Each number is 128 + 24 x the weight over the matrix's rms, rounded and kept within 0 to 255. Layers, rows and columns count from 0. Numbers have three digits each.

# down: layer 6 MLP down (transposed), 1536x576, rms 0.541, rows 252-297, columns 288-383
# gate: layer 6 MLP gate, 1536x576, rms 0.138, rows 253-298, columns 288-383
# up: layer 6 MLP up, 1536x576, rms 0.138, rows 253-298, columns 288-383
down252:111118139146149150112087168125152106149118176135089116154099139121101084113101098123081143152123112091130118139112156128094107170140152131124126159143091117118088135105142131155125123118120158150163129168131083135162116159134153100100147134118145102163140140106108152135132114119119133162
gate253:129090119109113073152169122152135147122148112120144157131162115136175128141153124110116100167165136086107089131118078128112124094151125113109096125107119117101111139102157135152106166147132126124128144098107129109140120175118107099136097147110163126138106115156132097100161106164129118155
up253:122109154137150133127133180117097105115160112124099141144166155121155111144160102083137156159163122132127120127105098113108156097111149162121132132064121111131121164092171104150133152134119120154166106132116092132138123137142131102136154078124111111136122130101121146118149084105134148114
down253:121157157124142140149120121116134124089141126108116153129117119120108126160158135154082115139092130170157141121093117145124108081133151152146174137140163137162163129116133114126126176146079096158108122117162123181151110162168133125137129171113124097113131127142173159141105149097165174105
gate254:127079114135136129072141083058133129113083105143146104137169140085151160138114140154156114159160079135134153102162115122178142155131134128112166144158167100130130104146126068111146083110173162150152079192097115141112146092091140146105143100068088132133142136196160143160104156143130136106
up254:148166123088164119169157125161130127142141148115122130131126126170121107106147134145124120074084143121116090133136122120114100102188126165121134093144113135095129128118140121076136179124069137144111144111149119142135142163105112153193113138098138156125110110147125094143163132107121154148
down254:153140131178099127140069157143159150144110127156157120147107084169136154081191123111101095109143149144135120126118114145105127101148102088123134109120119123154127139126134089096140159170131137136123162140098067156122095111133129147148131123109154116117100130110150117104121130116090136126
gate255:132123121155130110131093090130143096112120165133196196162130124091131115140104140111113155132122169102128097132156128128126118159104156147129146120150111147148108180129164179068157153105107093104128143113133157127104140096163132133123116147152110133130111120136118123132122157148149133163
up255:118115124144123116151096137157111116102122173169173166169108133093113114095103149156090110130156150077119114102152140133113126159109135145122133104162103177152119153155165164113164145093115097112143151140108140136100132115174122143144142130120126132131091121142114091117143140138137123135
down255:111138146121138142140132141109115149152149117119099143118144137156136139151127094174093056148105120154129138110134110137145128106133139105146154100107107114134115153106123135151096115101154113116100082096136108131153095151116145100144143108107113104094124134159100148139106137165110140123
gate256:112129117101128147112143109146158159112136144135114109116149108130168126152135103132172166105122109129137128130123110130079138118129125152149111115113135138132166106113147143179144148136151101110112126128146166132096160123113090122124069115150215094143150115138098161121095068135139133136
up256:150164124158120081143132077121086139134057183092111138137142171128141133133139160107152075130109149122155161139147126157149096106120174144146143083164128103122114116125126116110081152128125116107135127140122129138195148147161116093175136136119079133151183129150121165068141168115131158183
down256:117119122142150146099104084154141124137110131125112103099139111132151163129153154143104147135129133118171177129136138151143144164155117166072103085163099101150101108095114118126113088114059077116166144133129111107108154150149160085112135099155105121118151133128083147125164120099139144132
gate257:137137123149105157147146141129132121131150117129103138169140074127127138147125151110124129101104154165115129105119106125172105128143146121107146104115113151134141111083094153136124107134080105178134161075159116111115143141125098135152143145132100101118144118112150129154132113107152123131
up257:157120151137126117129094090137124146103148129151166116075088175106074118123140126143119118164133125110134121134115174089076147146118110171157125185139144137129112136139139112106136157129165129095121110149126146128149103106148159130092107153097141114144124140138139110118121123149093127130
down257:135161128119140128166085116140121128154137132168146100155109176138205091133143129117127144101177114124101131095110109105108111105136136161183115105114135094141157140123119158103134096124189118142162132134096112159132109141123145144118115165145169132153121108109174096154129153150147118119
gate258:149140123137126133128141141162145094113153077161164173115119142127132083107164133109132143100155120109125113144145137153132132120107133119105103134108153112133130163104126084145174153127082118110108164141164125115163101133100069151143100162075117132120106129143146123146099112160148161144
up258:100130135162158134122110143100131154127127130178128120135146130075074114104165096141121147126154180127116149133131137069142169141079127146115172082168098135099104144108120151140157133154126116120154139144109125152097140161122146133170157130104129160191123100144081104131135174162094154143
down258:134138153178144112148153130161131145119140103124159127092097122145129167162134120138134119192107101107093162117131152131093141131124128147124140100154144131146102117149122162118129100080138126151105143152117155180114095182155175098118132148120142122122161119104129160109161131118174142088
gate259:115139120215124091136130168133125077139113122139179102119112088112166150169133090120117146094141127134121134128164126142133118154066121138089147151125128146124171143084081132141131099124146120089138096161082109122108120148120117118081128103106125136130127083108088154114162121112143144129
up259:138124105123135159124106076107079111128144101100129106122097134123099192148116117106127109145122130140133164137121097137156106147081107160088165107119081143116159139127101178126115105105153157090143127140140171160122111084139120085135130148107132097121099116110097168150123111164169148104
down259:171123145112131119119129138143160148109114135107113136162107092115095123193109136095162085110102127164128109113128141093123101124116103165149114150132075118117145148159079128111124134084141109115161150143159111150141147118139123128158134157145097108125145115102158144122141107118104126144
gate260:154109126157191132139067124196085153103138139122085156076126091106164128110099131112140127108134130085134107148123159119120094105138165182159122116125143117143115114110144155139120120142162138136118092121119133079091154140101113135183125121129139102097113105109118128132179152139099113155
up260:097126107102163101132134085144170144146127123151079100105132102133136151141133134059174116096143125151122182149118128125180165151130126087154119115163104109127137126123132101089136126122145115135131084178164182120149147108136138135124141145124104137094121076146104135123139116112118064135
down260:135138140120111124121127125155157132123114142112104160177147164083111115153142131128143110158117110138102139110165134130092134135120114179098139129118162132152107130164140162111092181139127133138157136112157143157093152171074135139091111094136146148131164109127156147147108154150115146160
gate261:142172134152119133095064095143160088162093085172118115164099107123138118125158133147124093102113126118138129161116177082143134074121094116113098146096158089099127078119128101187144087127148111130122120123155097099156138116132090113138107073149109085131141146161136093105136135106121074137
up261:090116130105107105181128166109124144163159101126109120134088088134124088109126091068128134149134154100123131099131166138157119133124131139172117136100086131115179110141116122117147133122156129145143179108138092132082121145117138171116132148119129159113156131115137145125109140090135120113
down261:112090166120115141154136105092122085164108109127117109133145079156087111126131110127120136093078125081136106122116163156119117139119144132103122145121159155095129130121096089094130146109118116119116142149141127126109094147089142126110123122185136126130114098133149136142151141143103108101
gate262:133134145163141148140104115105099150097127123102169115135108140133162190088168088172180129159170143131185130118127170142136145180104142182158155096105104133162191122151142146090134120134139115163136126124123124144165150114136110134144151119099153127119154144182142112115121123103093096116
up262:092119098114105103127119153113166126117130105107074136129102089089119107109108127081146127074135116134086119151115099156119153085128158114105075141153150146093126149112158121143162073099149125111136158112116127142113162136128088106091110159144111113105089096092079144123152126132135157146
down262:150117111098157113132125132098158130140146136131142143132123093118142105154157115136167110175108103153133161133147146144099161154096125127123121113111171094090090124112118141166117125129094110176131154109139077145132129082123121121122114090154126127137135094121146138125144113156167093132
gate263:143134137137133128137105143160116165078112123088140153153087138127095095088093133154119105152119115149163095101158142100145150154148142108154154132187142136153169120132121168146105141104114123127134088089150146129109127100119090149129135109113168145122154140137119123125136117074138140144
up263:142119160127147129149087157154109178120134137088107175170122124128103101118123138128165088147135116152138120109167151069119168152144101133179142121169109145135181093124124170145138153108121130126161086101167148115107132114111094174160149104096136128142119123097091116124129111135117171158
down263:066109128083139146079134141149136123076136148130107161118121136120123120154101102138139147121134115147128139141147116133123117125125172122121144133092102123115113124123118120147130118152145098137127097144147142112163132071154105118123156158134110155173147141115123128108099127086129118132
gate264:124136120081086117124111125138091145152138124135152110152107162095114133155125156103124107177140119089094148131144124109118122101137117099099127091101112107121152102144094141141140107135132123135109074155136108158142105146097134125169169113108151153150118094091159126136113114147114142133
up264:083116147169115181168120106131122162114135109128091168113151114129114105104133115157135168153154111117120107094130117148158139156139127122150152128165105158115148161076152119121180117143121112088124125096153159106109120130157127146166150150091116114143117148080142132115155151126122110140
down264:124150162117120192136138119148144129115150133148125094085153141115119119136123102116111112133153166147091115135110127152113133157153151140129153098146121116156138141108140145103165130173151091155106125124142096104102119137125107105129125145116130115098125091121115138107125140106177093149
gate265:155122135139130143131122127100100140137163120094137154124140078114098119127124104191097135141113138100177114130157132168091104076133120103151135134154100133130175158124135147119121149130121098178127134161122104137137135123132124092121087111139090118144122096159174107151115141180127144135
up265:112140142112170131117129112118083113135158128135132145117112090153128126178141096163120150133107153098141131115144129133069091087111130105118129102134129131084163134084128115122119108160134095151138119122142123144146161117162142122121111101132142130130122117138128106137132131128164131119
down265:161110105132154110129087106111115107113154145160122136194155128121120140138130117162103131098133115165115129111152141150096145160090127106130097166119155165097130131152157127145117124124096137116128157133137100137115136122106145125148106169126114101151150142116090111122087114124131122122
gate266:131117096106077134116133167130129124145108159125132116147074188141114150135131104102171136158105151174156106100149139140094126127104103099165111148110124152098109144108140099122124086143102122173133141123130131125150125120150110127133109162071140125107096116140163136140104100159117116106
up266:168141121131105173116128110137146126116093108121094121125092148113133119150132129074121129149078155165124162117138081131150162150092111068157064145146134121164080126169134101116069133142124133147119139076150191214149097093132088168172139121093113117161094080158148118140146105148146126141
down266:137134129144093153098155127094112105170101114148134099125094124107113098131083124084143097144154120156119143127126124135095128124131132128123093125116111109090142125177113128131122162134129150180141109095120149137160092145106139139138151126138140077179145072146166161089147147135125152134
gate267:107134112130189157131159123133138161134126121109100106126118104129083143162145130087141126122163117166119181146114191121131144176161128127149130084132136130110133135152130163120107163108127130141104132132138141135116112078100132130122144141104133178130139109112127146123104134164137153135
up267:129150158108130124141092141150114127129137123162162127138165143128107113110133162055131155102127122156130126179156135140126141131116118065145150084129127102111147145119157156116134098138095146109113147111177117135133137123165190163120114179098107125126143137125082137095123074178181135167
down267:145178099112157132136156117162098122123123128168093125084112130126132118148159130132158100129121135107131140117108130121157094086141093135109141091086085153104107153165104125113126115087117133100159103150154128128168168102148102129137090147087159162160141143126115098093127116099128166108
gate268:124085143153139110092126103140160104162088146117132079120090095110145134164075116132119110137167128102150160091098108118093106163153139094107108099138119120137143165156137122130111171094151107106141106128126160128131111104134113125146124120114139129173148135137149093104202087192160141175
up268:206131102121145195131123110127094141136130135130106182122153123119107165137120137172123125118093153122153140107138125081156152111129103127161139182093115144103117107150150143103101131178126103149117101160098094112118125132117091093142128121131139087114133103135152133115133130104104119091
down268:150104149147160133136082136151124134145104168134165150108113133139127159124093161128143143083145123100166152159121134100108113105135142137159111131115104115136114102154076139146119127167093104087144124103153124132121157124146137151135097088108086143095132162132126138100100070103084079134
gate269:088154086113131133083150128135136106101124156131118191154159138105155084136182124152143138063121152121092103186130094141123129107121119134084155120162148115154107095140175150087158086126158134156095127163120130125090148139133154097110137138100147167074144143184082138156155107150114134134
up269:114151122164156090080161132170134128158126111121162132127152171154122126121137110122136112096102148129104136160107130105111112122134145127118097097109131131140126127124145108129141151143118096123159146156116113099113098160137116156121114114086137166098130156126119149091131149140112116107
down269:127139152107092092107117105106150104186156105111108144148125165171113103130118111149130201111130099128097158142115131102129110126102114155090096136138085111117140155120135153140115132115137128134098082162114159102156094169129098120141141156121119139135122158136154116126149112130135134127
gate270:135146135124088124113120110147105115133159114132145135080115125146095161120096129121153145123117122116078149131180136139115077123111083106121069143098118094138128104095124125093132139130136146113143134121127173142080122103120137123116141107140130119137126172122142131158097112145098082121
up270:111138128165161122115164140126135145110132151126111100132163138110163163140169096126108139141145100147202131170093128123140169127097157129160150124148122140103082128120094099122134144140132123123106130096126132152165115095174111083130130124139145069133142072123108118100143166113136101126
down270:139092113111103121120133180126153117128126166102129114139098124124116157114166131104093165111143101148122102139146117143096152110121129089138097121133166118172124090138125121127087171130135112110126128154113147154148113151095176112178111108126106135139136214072164156182126117127135153160
gate271:108167134108165113128149125148145151147133093133112153106170091144119124151110145132134137107140094173120139129134123118104137118091131119129131160105152138131107167127125132110110151116157100132158145069127134129109127112175136164126100096109142120126127127135156149133179171139123115092
up271:157114116121129123122177122127131122149113170132148099099175139118153152145125111101134185131150125187122145144088092140153139153137141128123083136149123171147117135123144134131149107135148161101130156122122157112190089122105131151055156128073100092162163119155182134096161144147175091129
down271:141097140125114130126130102120107115167083126105089178123095075146121132164155137074131130162128127129122141131129142094135145135112115187123108120140119156111152093116091116123118128100120142104129121075159143098136171163136150145166149124104090146137135120137124118126107136154093147153
gate272:142097153134137136149126123085167143110106137107110146054157116112150131136113136128156126140143096115096135158127179118129110146128112141125117160184052139142086138104108145118092159168125161126159108123117106062120121156082128101125125112194171143093127126112141146093136108068104132093
up272:150105130135124139161128115088140139115090106105117154068147105118156123143101134126148135143125128163108125199127162132156103158109111130108119156139082140127085126117104123094076133160118182118150121105136097083089142180099138112118123134193194151100105135125162137109166146092105145076
down272:188151074135126173165142131121153124112154118096121158076123135140164120166128150112086118115138139100120136102127106150135167107139103129148154131086091081115098119155149111136139111126111092145101077158092122117108097164101110110171072133124151117086154138176132111130158134121104106117
gate273:084158137105123140203124144158180129110117085126100106171137154137126120158149095133122119146146105137127140148174171129133146166112137094118122116107107167154172131125065114117123169147133178110158151144091145151117124121119125135160134116146123133153136127143148114118133155135167107126
up273:138127135117127077141100143103119130106098133152127095129114138137104140093157117128174165122143151124101123100137148110156147120162138148132152145113185095132115105119106137129148154138078135134161106161120128119116140114098130113131137115149105114078142100152120157140157145127173133112
down273:140119144145098101114118140151130155173148123171102080091143083106115098146129160126130137106127135190133100146092133160087119135112144110131141132135173100147126137116118112126162111135106115123150142144094151154128129076151134109116159124110169100127143161099187129132116072138120139109
gate274:151156127097077144115134128149130164111173113134095133132128140124126167177163143109118083079142091151135137136121088123173166141134145150122082164088127150162066091123117112115151152070126137135146145172164134141132128133136153165167128125169153099122119084144156168142159148128112146085
up274:106097134130113127124077127168136115096112082134092122148150115116175128121115112148134138125117143109135118123160102147149124138096136127117153142143116161165174129131152100125070140131096123149108129136111112107130117122156132134131090088153114119141096111097130121127144108146117140137
down274:143145133132161116176151093119154138146153108082138161115152131091106149104102110070141122142110156110169155126076140100115125161114122130082123136111131186114123109116161121150143141120128137115186129111135106182141131087135121098085117107134145112118088138162126141179163116088093101086
gate275:103147119107148128127095135142124144135154159130147132067126157121136121145104096119109128124172121136118100117147123160099147149096122136166118164119130132115142171096097151128126083108108115103164166136106112127107082099135155091164096098142170149135130084136169070087158117143106091168
up275:105133055134147122133067118117133129145136125198102133109111133114125204136119098129121107127110078100106109093144109104123101167085103125148122114107103108095143149142140116123112111144127124119128090165136142133078078166123144099108100088137140137114146107153150115105144098124144140124
down275:072143120128126140119092129104140114154172135111152154174136129121179150099117094129118141143173087116118137113133143126148142153069124171120128152106146134156123087135111138129098105126121129142152147117110112118149117122151154177112163091140104124152132139150145097136120124109147156087
gate276:104138093157075106135110127131093088150126170119104138148135144140150109115127130152115159122108120137113137104109082142098145161141080097119128133112135138102099126150097099114130136139161152108108114129129146117120137145112151116185134121084123099118155172145118105131090080166115117114
up276:111120145135139112151155136154141143096156128108156153139133125146134141124126152142139129137169141127148144150116133132130127101146153160122153113119115165103132132149129166186147118110146104167097134131130136093133131151068110134105094105129085142150098117151102142129158113102099170176
down276:146133141128138123104123118185096122159173141158110101114142164136170131103143183145151122131096095121143167122085124141126101094154150138103093119126127159136129073105124117144154120140116144123150148162168110112166103113138150140145150180110106112149110067136124121128152130123148167162
gate277:101138117114131113139120112142150141133094103109084158119131127148184124109161099109069151134135073110113105136137149139104099079160139094147149107100122150101092139090132154132118164113128128093125144104115144168126090115123124134154153151118161089126143155089164110136176104152112108138
up277:162125154126133151104137155100113133140086115153194117123154160134084139152113180136117135125107093176168135114137102105137127148120146103142115149164103157125167166139113100153132135082098151170074120126125117101140145163143142126145140100147135149151123110137092169150079123145153127144
down277:164131105082150168109130175180113115125123118084152090136125090105099119146142135097144136164168139111162152172130077123153090157110107119096158140166120122149178133152174102133089135109125146183102125122095147123121156139090128141172089139158099124142126154130134102141094116137153103152
gate278:146143170143119189110104163111168106173128142131171127103088085141135142154137160113136145094168153127159160140113120159139128123116115118138090145109140134153127155136100141108153101086142148153095116089110142149112123099121192110127119088160116114117156150159136139147077150151164163104
up278:170118114137138155119124106091169140156103090105118140111118101168105135123133146113173140142118179193136171140090132162138152104116123138132080122092138098129079117125136183121093128126116149123139148089147172164118123116111149079110112119135153072111135141141133125143108150162173169093
down278:095127135117154115083085097099122119091119113138153117147089119132147126134112130134131153131087113140133149132115156127125143115117145096091153164129186137118126121126125076144146129169095141147144156153109104132162138139170112096108161114133078122151147102144096147143121158138150183094
gate279:129172075106117157159149141134132141127142110175135146179111204119130130155183147061109158107133128152140121118167116108114102161085087110112169131093151145099138122151153124111129132096150158136099098057088140169127149129127151108122130140173125150203213122126129163138160122081102138104
up279:104118195090085105086086080120138156162126132131075131132135109095176122132149126134124144083161162158125134111165100112153177130128107140129129099151120160138154112138164144158114124094109122152113077113146149138116138121132165119138148156129148146123126096119169128148129161125103104123
down279:079150092095134140102120122134121136148156136114144119110126091143127142099154141153100156109121111103133088158099133132171085126182114145116116148102099191077117137170152143045143109159137120163169135160127094147123108126147097094113134126132107126088115163116123178131144153159139126172
gate280:149125130125171114163132113118158149173097095135134125106101128154154104130126153155134153136116153146153134123120102168116129126151126125135172119093121127161143135091124105097098152122135109108106110150130145109122070177164159127150148116116147119182091097099130109144142106105157161149
up280:143136107098158149138093102130117138178112125116143153115098125126135109119122084120128113135133097130124087183137171119148086134106107126092117104125132115131119128133116121157127145138146168173115137095142144099130122116121102135135156118154129143124095176127083153125154140093112133163
down280:129159085146107135120140123164160125110103125138103125143118125129079108087130107120162130126118136112098129119116135074106105107101116099130131108171110135133106124103146144119109127146095135107100128117092103146121168153135137155139155155144124163174099101143133111094151090128130092126
gate281:140133129089173122108128137112115124088167173148125135136091106102100115100114119120103175154117201136083137104144136123117131103108119097127094102125092165166133140129154154148170162125117143111113088146119159098080121120138101104144179169125161161094130117096148140152133135114114129159
up281:129159156108098149120122138097125146177118085107125126105143069082055164134105154148124134180107128157121135096140107162087120094163115108116148129144091128109137104125144126164159123096133094125136142131084116095138116128146088180108154142108119105073141131181157152128117110128093150152
down281:177151156148140089138122153145125098118153141109125131137110158065098117090118132103123125121092121091143128098161133125153127121140128102159140195135097139110103184150115162089160160127152119134137167111150127150142089084140162109098134136094135119156101115166155114142136135120142176128
gate282:162163105121181104112129136142125134160119109147186110111141148122197138108114098183114132143133119171072171143124142086178138127115128134143088116132174128093105124145145122182132118150126130139125154115100123134107176124125126148091087144133089151110105102138094125151167110095188092122
up282:166136121130082150105082131146131152148107092119140103127179141108127083113132125093122099149116114132123135107125150115143125112147143144126127121112123067099124162134172150147156177119125143111077120126171124157138120144133121161136148115129140118141143147098134109158074146105129109131
down282:165145129114173075120096112109104138109140162157099132153116140109146111159121114138100116117133123129110139125121093101160152160124175139122132157161118113111141154125117136150154114131157096152145136135142143093123136136136162075142164098112152135110117127140158117147146131159117154135
gate283:143151137133122189108104115110152108114094147059121102151077124110123126124106101147125099131133095164107126107116133129116138137139158132113137141106128106103147167165129184142098154176150104122127113111154148146125123133123182081094143151116112175116114141124190111062163148131136068124
up283:159130080107101110115144083117116154136125101150138137074126150138114116136131121155148163083142100169110143121098138133117145100138181135149113092140156152141113140147098123106126112128165089172157144056094076112086151133119135119069130109138123132149129150135085116105077108122092154087
down283:184088111122130105130145130156114129107140097143145157151095147104164111111115155139125089121122122130157106175141116126136174110140091137150106160091118133117124129158138091103117124122130107115138123077129115116157138103134117122136174099113106140126103109111115124170130080125132132149
gate284:081146115118147141095193115116162183138163142130114116142148121141129096161104133158129124115130115166133095119096112155143153111125173142123160132158151114107147124118091145115124120131143132141113137121119133111110124164082123065114090129124125073104123169126111143146132124115118159117
up284:141158134132126140162158161161105098120082129146132110111129152141136157124126102134128113094129111152140150138145123104118115144115124142117139105069118094123119097093164128131135184118127136145144131144129161108119156137121140123141144158134141135144108110178114155151105143109101087127
down284:133151165123121107098129108141129091136132146135122151102132078121137129107122153122139134138112142119127151125124165122127121158127108130143103135109134142118136108118168128118099119107146178106136122096151156134164084122146121129124124144104110115122124091124141137141144105102109157109
gate285:094124081127124170157143137181114154146076092137131125162129134088131144150185098138091140059121137193113126148147123125180158073101132116170130107131159146076153091135115135156133158082095111132138146119165090165124098153149136119068099112148125124128100123151171108115170116110107152165
up285:129124186139127141158155190177102182161110098146128164179086118139152156128172128119140150086154144193129121066113155116129125112181121113164117145133113111124122109135138160164160171099071099107148184151130066157162140101135129141147111142119133170147094178142119121117118116136143150138
down285:127138139140148103120128152137169152131139082104160149168096109098094112122128122114119092118167094151111204119124094132086130131121124151129129137167106094128072164159119097152124128148134122154089105099102124140123109169116117105130088106182153096149135161158128154120091164126095151166
gate286:091161096117142146109090139087133136137119133112129173107148187157057109128071102107095173083111127103135129140137127129147110116110113118110163196112130135129119131128080102148153104097164118129129134102121147147118149096149173102125130160150124091105082111137120128091124159122087118116
up286:123121131123123103110144109179113123122148112148142141155167096127124090147180137127098144165178132112160109151138123154098161124167132121142101096147141158125131130132104143117119096128099092129132123127106114157132156102138122119160121115124072148130144099074131149147138134114091131131
down286:161129112126124109132142122113106128118144088126118163156147141077131113127145169128131184152154145123127112104138114134105120148117106122079131115143095076169138168113089127118141152126121089139156125095141144146126141186156098122156124121139146137104139123147084168151056120072148171161
gate287:113138178150132136125151121112139142149132098113125167152142131090151113132112111149090133098120115127115119116115172071127141102189101130145137162100142090114123122129142137154174166115176097126096118171122193118065127106119109144134169126123105129122092160115079144097163145147175114125
up287:135100143144136140144128102107107085125137139118127152145118125139168148157131107093140105129158094137115172122140167096134076144135088118134089140113132074137125097129091149163152156070143083110146142131135120128126122147132145139191070173095126142140132130104118130146119145137144135140
down287:100125130127161091119128167125141119165091129112122189101143129104110107129113101133119095123145083130111113117108155115128132099159143105163156120121165106127122146096077114140123190170115101109167101131124146101112138114128143160169118156128126139131130140097156101102108093151142133126
gate288:100120125115108160111141128104127102203147097124132097144125130166136175174154147106118140118145121123124113099134168091161082112171104129120126146102106135102120120162144096168130145130084165125120089124104160118164154133137136132157144148118113137131120113122099140169125125111121119168
up288:112129133110123150151147154165170110138170067138156161154139171104125165132137135183173125143096143073145104151108172138108110169134153115135137128115134169104152132111133143161153136110088128133119143097155164160136125117103134120170115099112105087120133105153155134162111121109109137140
down288:132082114122151117181165134189157089136120163101114134149169113154114122145142139103160152099135106148120173120116141161124120100133126136148118087110062149088076140097115091159129116112096147141155077095129155181139111095110145137150139080096123149132174097115114126142104138174140185149
gate289:128138127149153123128158138106140167145141145122146136123141114109126157099120111159137150133126140142125105147195117146110141108082168138123115128134160131150150092142136124131154176100117105151101139129121118164124122113108140139135161108136081134140157139134093146136116121112121116103
up289:165166094108117155115123169116141165158167135136142150108124162142169083093142161160129175117166151117127133098125143149156090210109118107151116124132143161089129137089094147106097104129127129087118114144145121129118086140152140139120156114116120100181138118094098093129107118099161105132
down289:147116141091154091130110145161129119133146125133122151116120151104114111146157157112100112121164099119110112155130107144115147121148156137141089190140113151103143122104094136149127150090124098118169111128180118121127090103140109112121078116137149113134149140147112099189111132137120110161
gate290:095124166115152160120110110165156122170104119110114105143153143133122102080137138089169127103160153097083104110091103114099122159108119123102127136167087128108090091138110153167144135167140108175128134121142143105088151129135114122147134079107139148090143091132108089158128078179143112151
up290:123107126125116115126119139119102156076121096119165174124115155102111156168106111117164160134131098149114102112141089115131082156131129151111092107127135125116162112124141112136097146135138140075092121145128160096145150121147163130181130153163173115110103148135157126109123187118130125148
down290:140130144147137115115128088101124110072162163158162165100111113112103164110111127094167120123118165154153132124119131110137135133109147122131153068122127134019137131083114089153113131117150142100136126113166079133084106144109161111112107161131114154131122124125149099103135131132161123140
gate291:142124104162108083145122076159160129110082137143138112092158096159133130156169087111139119128066138112123139123129124079118136101138141141123146132135139153104114163107122113069157119168140115136150154114131150148094132125150110151156140123122140104122144156131127156119144140143138164129
up291:169129157114129135121130137148172155121090106123082113123131131118145167102134149123136146156120119122149173089118111113098125137140097137113160113136161150151126145133120118149124094127109135122103129153141131113104160150093136109124135137099103123123118115146158124112095161141093142176
down291:118132112112130111138146130133127138147113108138151124105147144184127115138139112089109105127119130126144117152120129121149114108130164148161136126095142097141117131142095123105123147147157084130143150104104127117127145135125167138109119138095121142127109122125102121166104116069157127124
gate292:119127164148145125118140135123123158100151131159123127131129129106120159113131127126148130121150089106102140166145125123148072120096102134120105176143138173117105132149164148114160148124153139145155141136149152148123107121138151160154129160168110125115144144090079139107102130142164128139
up292:135135113135140123108132116134111126108148124146113128139115122103151105092132130113114122111155144107115136146133122143122116118114107131122081158143100150102127162138144125134140126141132121153159132125173123139143102105080128130118173141138110130127140173118140125077108181146131102072
down292:146117103143157076116089121129105087121169125128102142150146072111117117168125120143123123090125109123129103109133114131139131106112081074070143117159137124087126137116127132126156080096146125159151127131116124154154140135138089127127110178130148136130135087130108111153130137171096076127
gate293:152101102146123127119154106167117157160130107101114160143117111130130085118097089102114128109131099138118127089164144085153185081147122128133144123137142150144152144145135126103121097147119158132184111095110131139151148141093128158090120103117156122106139077124129151107114155146120113174
up293:138080140147122162127141110155131086104141136108107156141159095126141120132159105097077117097075081120071170115123160121095178127134114113127089165139146128128138135166194140118149130172120094160188127101103146130126167127126098157117117118105144113121174093107153142121084143140136089135
down293:133087125135139153119095146109139155110146136098102136110118113130116155141120131157095115138129122159128126117104114146122179103164119139120119135118120117080109185139120149131100132161133087129157116147121112132165122127127139095145157145144183137167111100133169154153106127130114142146
gate294:147108145145114140156110102177125135152105129095125119120109102135133163106100082131132091187160127144128094122151114126158182105115153121138065134163142140101111135131121096146109096123100162120162124084144115166140168128113129116146150104144119147118135108133132145053134153181160145154
up294:129117076140180141204114105113157135125119120134149119160155111123135113081114167076103132150134101102145110166137093122164199138111153157155134136146147159162127126132115114132115093117130135103116122084138142147142020126106099134129113129086112109132130156190134128118133127161143096138
down294:139150166124151123150149125090133125130107098112098147075104104108133143118081156105159118086137092147150146125114148153181117124127145117115120132096061185138139135110097145113134146118147139132103122141115127116106135150103108135122099144161141112109142152161137116137108168100141166120
gate295:094134122076132119134151135159096140132090120094160105125104110152169178107186125112141123125143101137117116104102162095154124130154144119115112184157155114150108143143148086148117108122132161142099154115081072142138138134129113114149140122157112131102126188175150134123109092157122175154
up295:128120085134141115105145137114138120117123153111111116170123112184112112112172109093148061101144116150126137128145153128107154106109130146113092073122190138136129119114074113145096121103108160159133135161113104102135143133119161102135138112147137145148016134146137099128127115127122106139
down295:105114107089140127093148101151114144104135154049141115102126119157175123135141149102116109110139111106127138102092137106123137161151141133124071179096106177133104134129118151096158124098128153125121138136128107141135146135082139103147107117160124180115117138108130120125129075147093125189
gate296:123124116177158127153132144144121182099148172131127137154139120105129157112109114120164153143163177164143136146100135138140155108123106136105120186125130137097099143142097139177110139141182137103119123133133147125114091101117114102191163141118155128109148099078147197126131151123184139110
up296:128137124145120150167126102169112124121195169163117137150102086133114169135165108168158181123183139126163104111138177120107134116113179183090129107128146131105110140120104135131098103157176127090120122129161146135127109095130151112173136148142154129142137074113139138118110116073147154094
down296:161128144157149139140128133106113081108138070143106122103099126140116121120096146092139188197127131126125083106125176134146117133142151101141119123147097141149173132123139141142073118151131109143112121151135115105145185097124106131129082166088118165111186146120117117112083139115154113148
gate297:129115083151152118162136153104102112121147115119166169157138123105146140119149105148108159123104114139110137149155121117088126147106143142113106109159135137159132162146136146117160130103115133189154117087111122116150110083132113117152088125141105118121144149123148119114144210127106088172
up297:095113104128145118152139134102077127085152113112174135137125126136182143116156088149127160130105092149106099147138109120092123127111162128128115101175125150147151168140145158117151123105112132175169104098113105124150130078121087097154091133130099134085156168121150130115144168119120078157
down297:151105144159110162162113145115146160141155148142106165135165151108166174162124139122141108111109159173096117150127120102128082181140137091146131156111105121136150133169092138112138106135108109084143151119137139142160131113147096135094139151112139145129124114148126113143111120100129176130
gate298:100119108089146122122106123163150151104121092105184160122128161085140157126176195171175138122152109121122115093071132150085101097102139138099126143140164120118098139133193137131166101123091127165113117088127109153150125133138167079137123114160082117136106138149120120148118127170143126176
up298:136156158130122129150144152093121114147098145155079122150116113122129089155114073104076126141097149121124139164180125127186172159148119098141129122124093141138131112106069114102117160128167120109149153135134111102110144121120102156108118136099152144100145142111125126117146150083098142086